python train.py --n_layer=11 --d_model=160 --n_head=2 --n_kv_head=2 --head_dim=64 --d_mlp=640 --vocab_size=8192 --activation="gelu" --norm="rmsnorm" --norm_place="pre" --norm_eps=1e-05 --positions="rope" --rope_base=10000.0 --rope_fraction=1.0 --qk_norm=false --attn_scale=0.125 --bias="none" --tie_embeddings=false --parallel_block=false --init="uniform" --init_std_qkv=0.0332 --init_std_o=0.0 --init_std_up=0.0332 --init_std_down=0.0 --optimizer="soap_variant" --lr=0.00827 --lr_mult_up=1.13 --beta1=0.95 --beta2=0.95 --lr_head=0.00673 --grad_clip=0.5 --warmup_steps=200 --schedule="wsd" --decay_fraction=0.374 --decay_shape="linear" --final_lr_fraction=0.0 --batch_tokens=65536 --seq_len=384 --doc_mask=true --z_loss=1e-05 --train_tokens=188300000 --steps=2874 --dataset="wikipedia_en"
Each number is 200 + 40 x the weight over its row's rms, rounded and kept within 0 to 999. Layers, rows and columns count from 0. The size before them is the row's rms in percent of the matrix's.

# layer 6 MLP up, 640x160, rms 0.24, rows 546-586, columns 0-79
097,242,219,260,181,221,185,214,158,129,193,141,201,183,224,195,178,214,200,193,207,220,202,145,139,208,163,197,203,224,230,215,209,231,228,207,208,146,161,162,159,176,181,224,215,178,136,254,280,175,233,150,176,168,147,142,255,225,256,247,189,211,155,182,260,237,286,245,233,177,201,278,209,226,220,220,226,185,239,179,227
124,237,214,242,166,240,178,208,269,147,187,181,192,130,265,230,164,158,118,163,139,162,278,203,198,175,146,137,164,170,208,147,217,293,187,157,212,235,181,176,210,185,239,160,196,165,228,158,164,244,170,179,275,183,189,241,208,99,174,241,173,221,205,209,225,223,184,133,239,238,181,217,229,207,259,223,251,160,191,185,125
101,193,252,241,230,177,129,150,245,170,164,218,183,212,205,247,230,137,145,185,241,209,166,205,239,234,161,220,156,228,235,221,148,171,202,253,229,245,140,219,154,186,261,198,189,240,178,200,251,227,229,232,237,99,273,152,196,181,192,207,108,144,81,239,218,185,255,163,219,249,158,149,222,229,188,212,207,195,271,174,223
096,258,180,131,262,252,282,217,233,205,246,213,213,203,224,237,224,192,181,240,229,215,228,156,179,189,212,186,217,179,163,203,224,162,152,232,163,220,149,213,241,190,243,275,160,155,249,177,214,141,173,173,258,214,143,262,231,192,145,130,219,209,215,190,204,183,113,150,191,269,175,174,223,184,187,167,255,151,150,168,115
092,216,170,114,157,211,214,223,239,210,237,106,197,248,151,114,153,139,213,161,179,175,232,237,258,252,251,156,185,192,200,162,206,253,234,192,239,183,165,245,215,213,244,207,304,158,243,163,174,228,246,200,208,143,168,148,179,295,164,225,232,196,185,163,164,268,236,191,195,192,214,234,158,186,209,173,274,189,164,111,191
090,205,149,223,175,218,159,159,259,205,259,180,235,105,229,217,198,193,163,204,156,219,195,252,179,189,236,228,201,288,256,186,219,231,183,150,266,155,194,205,194,236,266,189,182,210,180,184,242,162,267,245,196,216,211,186,157,128,185,147,202,193,154,215,154,262,80,216,196,180,226,219,221,217,208,298,238,154,212,182,180
094,259,264,203,145,223,222,199,188,197,194,141,231,226,142,192,235,250,128,218,202,131,160,162,212,214,189,163,254,167,150,203,243,195,202,206,218,168,238,194,284,160,254,248,197,233,157,227,192,214,227,215,210,207,141,185,234,156,150,185,258,190,180,176,178,235,203,267,182,209,144,167,143,165,168,218,161,197,146,173,230
107,259,226,174,214,235,195,257,218,114,197,215,150,194,269,172,181,254,178,190,231,141,176,193,257,272,216,188,232,180,176,229,246,302,220,204,260,174,225,204,219,220,179,191,161,229,148,174,231,175,204,225,251,161,210,206,192,188,205,203,255,177,134,191,234,178,188,218,260,251,191,239,151,203,220,260,263,180,213,159,208
098,237,271,216,206,259,278,170,225,249,198,213,193,266,218,180,163,188,197,212,255,233,171,152,274,194,180,263,273,202,234,114,263,100,240,198,205,208,124,176,266,195,85,175,190,197,144,208,229,162,176,247,143,172,181,171,226,230,220,202,186,196,168,201,188,202,170,191,198,171,175,181,116,170,229,222,208,212,197,161,220
084,196,184,222,160,228,232,179,160,155,206,205,211,260,197,176,123,125,197,204,150,220,230,199,190,149,143,194,195,196,221,225,254,212,264,158,170,233,172,217,188,243,197,212,264,246,210,221,219,192,163,181,116,197,228,230,98,255,181,195,317,251,166,159,141,182,182,184,130,189,204,239,194,211,137,279,146,217,160,129,164
103,263,171,211,205,155,215,170,215,278,138,158,250,245,115,190,198,265,298,176,199,216,219,166,204,204,157,234,202,206,222,159,189,172,217,228,189,249,262,190,184,139,194,204,156,230,224,235,201,148,161,209,275,177,226,215,240,182,225,334,174,144,208,237,194,258,252,192,220,161,250,197,264,140,213,211,199,236,166,216,209
101,158,197,267,220,266,229,150,203,225,275,255,228,210,168,184,155,196,150,189,167,211,163,212,139,201,233,214,194,119,199,220,231,221,224,147,131,233,188,157,130,234,233,193,208,275,215,116,230,173,169,219,245,188,180,187,163,225,186,172,148,139,157,151,236,172,192,228,223,176,181,214,172,182,198,158,210,226,78,163,197
097,240,174,256,232,179,156,160,157,195,158,155,226,235,193,221,241,224,149,225,283,144,189,196,187,194,233,186,262,174,183,183,192,252,208,238,200,190,200,197,168,190,248,177,176,232,140,175,268,160,204,213,171,202,235,283,124,214,267,238,202,101,174,223,221,172,145,185,179,177,187,177,179,201,255,221,199,242,171,225,168
093,201,198,215,174,205,256,235,248,143,211,224,243,150,244,209,194,175,192,170,172,217,235,235,244,222,261,207,222,111,207,206,303,232,194,284,200,129,217,161,181,156,175,250,239,236,167,256,233,184,195,188,207,178,201,161,179,187,183,215,207,229,193,135,185,163,177,185,162,180,159,252,239,196,139,228,205,245,274,214,125
090,203,215,180,130,255,250,208,182,154,179,159,192,217,145,190,238,209,161,261,130,170,254,190,123,176,227,277,222,217,226,223,205,119,188,240,178,160,206,133,196,199,148,296,199,218,167,174,236,182,180,212,209,172,236,144,250,177,192,159,163,200,170,140,246,204,284,161,242,141,183,129,218,217,264,247,230,120,198,230,253
114,253,236,212,166,163,269,155,204,253,243,200,226,250,262,327,181,228,142,220,178,173,171,242,184,189,203,203,168,232,210,272,212,200,169,189,189,190,146,230,181,176,218,210,229,229,152,197,218,124,227,258,185,204,185,135,191,163,135,195,235,214,224,211,198,152,220,182,95,178,150,182,187,186,160,242,177,228,264,217,212
085,141,105,159,161,234,227,201,230,116,246,204,135,229,94,167,220,122,266,192,242,170,156,227,159,232,265,244,248,175,180,174,190,227,160,179,174,188,240,195,180,157,203,277,218,253,190,114,216,226,199,252,160,225,173,278,185,222,194,185,192,206,140,103,116,200,242,134,271,223,134,270,228,228,144,190,219,216,201,150,182
111,213,241,154,210,256,259,264,219,209,200,166,250,190,222,265,235,123,154,162,215,208,285,233,178,174,185,258,162,204,159,149,171,143,218,272,204,212,215,162,170,240,224,237,229,214,236,207,249,144,243,216,242,218,127,226,149,225,213,244,220,166,256,177,163,196,197,197,206,172,155,174,106,164,159,231,202,233,165,225,221
084,176,168,145,167,148,223,168,243,154,203,188,224,224,114,181,237,197,120,224,202,159,219,206,239,204,240,153,196,193,221,154,154,218,239,195,252,214,117,251,249,252,188,267,153,145,209,178,174,154,178,268,262,122,218,227,216,192,170,133,207,164,252,228,180,178,205,265,212,178,183,180,180,218,188,186,149,177,183,236,123
093,194,201,232,226,189,186,175,179,182,202,210,189,209,193,141,148,76,231,226,124,200,169,196,162,200,180,201,191,193,215,91,213,283,147,257,277,220,180,248,205,155,168,189,201,223,211,179,215,225,277,139,161,263,122,254,207,171,167,155,249,222,192,160,333,231,165,120,217,182,121,233,226,225,207,208,180,188,230,185,225
094,216,198,194,215,221,256,191,111,253,210,123,211,172,237,273,240,149,217,217,187,212,197,247,157,168,126,187,243,240,232,219,209,143,239,208,211,170,218,127,270,223,187,101,221,128,170,234,180,222,228,312,173,182,193,202,244,181,211,127,178,262,156,207,217,224,182,225,150,258,180,203,168,234,248,210,184,152,122,158,215
100,257,200,133,167,300,217,129,162,195,249,269,258,192,153,244,208,173,224,124,155,156,167,181,264,258,207,164,200,141,213,212,192,209,225,208,279,193,193,179,220,199,97,171,250,130,182,191,180,206,265,124,227,166,168,244,189,217,229,166,217,184,205,166,190,195,269,165,243,173,70,195,161,247,191,206,203,234,205,148,216
102,273,235,230,222,266,254,173,146,262,273,199,159,223,182,155,261,200,199,236,267,150,171,189,204,206,217,178,187,197,233,270,255,215,176,219,220,244,243,181,203,206,226,200,118,189,217,211,226,287,226,268,279,237,274,148,320,174,189,241,137,204,168,203,182,239,184,196,198,107,180,181,229,187,178,198,227,211,211,232,184
096,212,187,305,219,211,240,181,176,198,228,184,237,186,235,225,150,206,217,175,211,251,151,183,161,177,202,195,130,112,144,123,284,239,219,163,264,151,186,205,237,58,170,197,235,208,211,197,208,194,205,254,230,202,135,181,295,180,167,242,217,189,135,172,204,195,164,203,189,236,124,217,178,172,164,221,181,192,209,202,224
104,258,197,240,172,185,140,185,152,208,186,157,201,186,165,233,151,166,221,250,144,166,278,218,123,222,105,232,197,188,147,138,187,248,192,131,253,178,222,189,233,249,114,214,226,281,136,183,195,219,198,235,201,193,242,239,182,182,127,194,131,214,265,226,185,196,205,171,189,213,172,274,162,190,100,211,116,245,169,235,183
103,171,202,209,186,224,231,240,204,163,194,225,208,150,243,173,194,192,177,226,156,177,185,250,158,176,176,127,196,117,222,199,173,185,178,236,125,281,232,196,197,166,199,140,228,289,321,246,209,270,212,214,138,194,224,182,206,309,161,255,158,180,226,186,176,198,210,222,133,188,154,166,205,226,202,178,177,296,183,175,191
110,213,230,213,232,227,206,203,214,202,209,232,229,226,163,215,135,180,204,218,192,205,238,201,224,220,180,253,245,184,236,135,229,173,201,204,130,246,211,232,162,199,226,201,159,229,156,183,262,237,198,215,218,191,149,284,218,290,165,270,299,133,217,159,238,220,153,200,223,233,227,283,255,99,217,176,236,181,236,158,193
098,261,161,197,191,245,210,301,173,179,218,165,186,153,148,181,81,171,197,164,175,199,203,213,161,208,215,221,178,200,201,235,126,283,245,253,205,187,148,194,159,227,191,190,146,202,231,212,234,194,241,183,110,226,240,215,237,168,199,156,233,199,188,252,278,195,123,159,216,188,169,275,212,216,195,205,230,201,241,283,215
100,216,205,256,227,147,179,171,215,230,184,208,254,175,205,222,141,233,233,285,212,238,210,244,142,226,244,195,240,226,209,209,244,238,193,183,220,144,216,143,192,143,206,139,199,126,69,256,194,175,223,165,251,212,144,214,208,242,205,261,254,175,237,253,179,284,205,199,295,282,150,155,203,208,272,148,135,177,257,206,251
118,202,169,273,219,211,202,204,239,215,207,219,209,219,232,146,154,178,138,158,229,226,193,205,193,207,205,112,184,155,194,237,165,135,161,187,167,224,225,171,181,265,241,182,261,135,251,186,199,235,251,164,210,175,207,206,204,176,244,223,178,201,213,169,301,234,215,145,137,218,211,110,229,186,188,221,237,258,267,210,119
085,227,212,169,222,183,156,191,221,167,184,225,196,142,208,201,118,194,258,176,241,233,187,272,125,288,254,191,188,205,255,112,227,237,183,236,193,249,130,200,190,149,243,245,182,218,182,263,213,222,251,182,184,189,214,158,233,188,145,182,184,253,216,214,200,184,170,172,219,254,249,279,247,167,165,178,189,239,276,113,226
088,154,211,253,204,159,221,274,209,242,125,170,191,194,215,137,109,217,144,289,189,207,180,200,165,245,185,192,248,188,183,229,199,254,276,179,130,149,162,176,170,234,210,220,239,208,201,178,200,217,256,251,232,192,322,237,205,153,296,203,193,160,237,179,189,246,130,132,182,241,205,201,138,224,252,249,169,271,183,193,222
118,134,182,196,262,233,221,184,147,189,217,180,217,213,258,182,272,195,228,191,188,224,207,203,147,178,234,178,200,221,218,203,201,176,225,105,169,265,196,210,123,157,251,197,196,193,206,230,232,239,162,173,177,202,206,124,235,213,171,192,259,167,238,191,287,235,256,193,188,197,193,144,208,247,137,152,225,277,259,247,193
107,223,147,211,200,190,207,137,197,218,186,242,174,192,176,220,188,264,212,234,128,195,256,203,251,166,267,172,246,164,233,116,192,256,129,237,196,231,207,238,246,164,201,187,238,159,251,170,226,164,71,203,125,126,161,172,200,183,173,204,219,215,196,189,165,257,165,229,272,102,220,165,219,157,234,201,234,186,131,173,250
112,223,222,219,218,203,216,165,239,185,212,216,170,171,264,195,219,266,177,110,155,177,235,150,168,224,257,210,220,230,185,155,182,210,214,240,147,199,159,211,190,181,247,245,267,203,248,190,160,243,80,182,149,205,282,181,211,188,209,203,200,151,192,181,263,224,168,159,236,200,160,193,150,211,156,173,204,245,192,200,166
102,225,237,174,262,198,214,191,153,119,242,193,202,186,130,189,196,216,182,149,181,284,229,222,202,164,128,243,180,177,133,199,191,204,235,164,218,269,105,165,162,311,193,192,178,215,170,210,247,145,161,179,193,224,158,243,218,269,270,236,192,217,145,212,208,195,273,175,217,144,201,198,226,134,163,238,150,231,217,152,240
103,246,240,212,203,288,192,245,209,203,164,190,201,252,190,222,233,213,210,196,196,177,151,223,151,274,218,213,250,148,189,234,202,145,189,258,170,193,250,180,138,82,157,128,182,190,251,214,222,219,287,162,210,155,183,191,174,241,181,169,222,222,223,180,228,139,303,181,197,162,207,189,106,177,256,236,277,240,211,248,211
101,209,269,169,192,151,171,216,256,133,185,129,178,192,195,282,226,227,110,161,213,166,209,176,281,226,216,166,204,252,222,222,154,196,165,212,178,292,209,258,173,259,159,209,231,132,199,217,216,229,207,162,237,156,213,136,163,160,186,231,199,177,191,245,184,209,253,196,189,225,173,195,187,241,312,168,242,204,186,179,191
102,206,168,187,221,154,216,148,165,235,235,251,286,182,174,190,242,218,220,208,193,249,118,248,234,186,294,214,217,228,188,219,174,184,269,248,157,212,219,179,174,194,156,150,195,224,186,263,186,206,229,267,193,236,86,264,130,134,267,214,183,153,165,137,202,204,258,258,208,177,228,183,157,208,162,218,238,266,130,192,276
119,193,185,288,156,229,168,227,231,196,124,266,219,193,181,221,247,259,126,184,179,203,172,195,266,206,177,196,192,223,135,160,238,247,224,171,239,251,233,231,261,215,209,220,207,237,210,196,207,232,217,228,232,197,82,249,179,273,180,237,176,227,171,265,209,256,270,259,289,216,218,226,175,227,212,271,240,206,236,211,178
091,167,204,217,270,218,278,157,158,175,244,111,203,220,256,210,153,213,172,206,210,212,263,218,169,206,172,174,262,159,210,134,210,215,187,145,227,208,227,166,229,226,150,220,192,232,214,209,190,187,267,216,205,179,138,240,249,164,213,237,243,225,162,188,153,96,74,225,224,222,230,149,298,195,186,213,220,249,203,209,204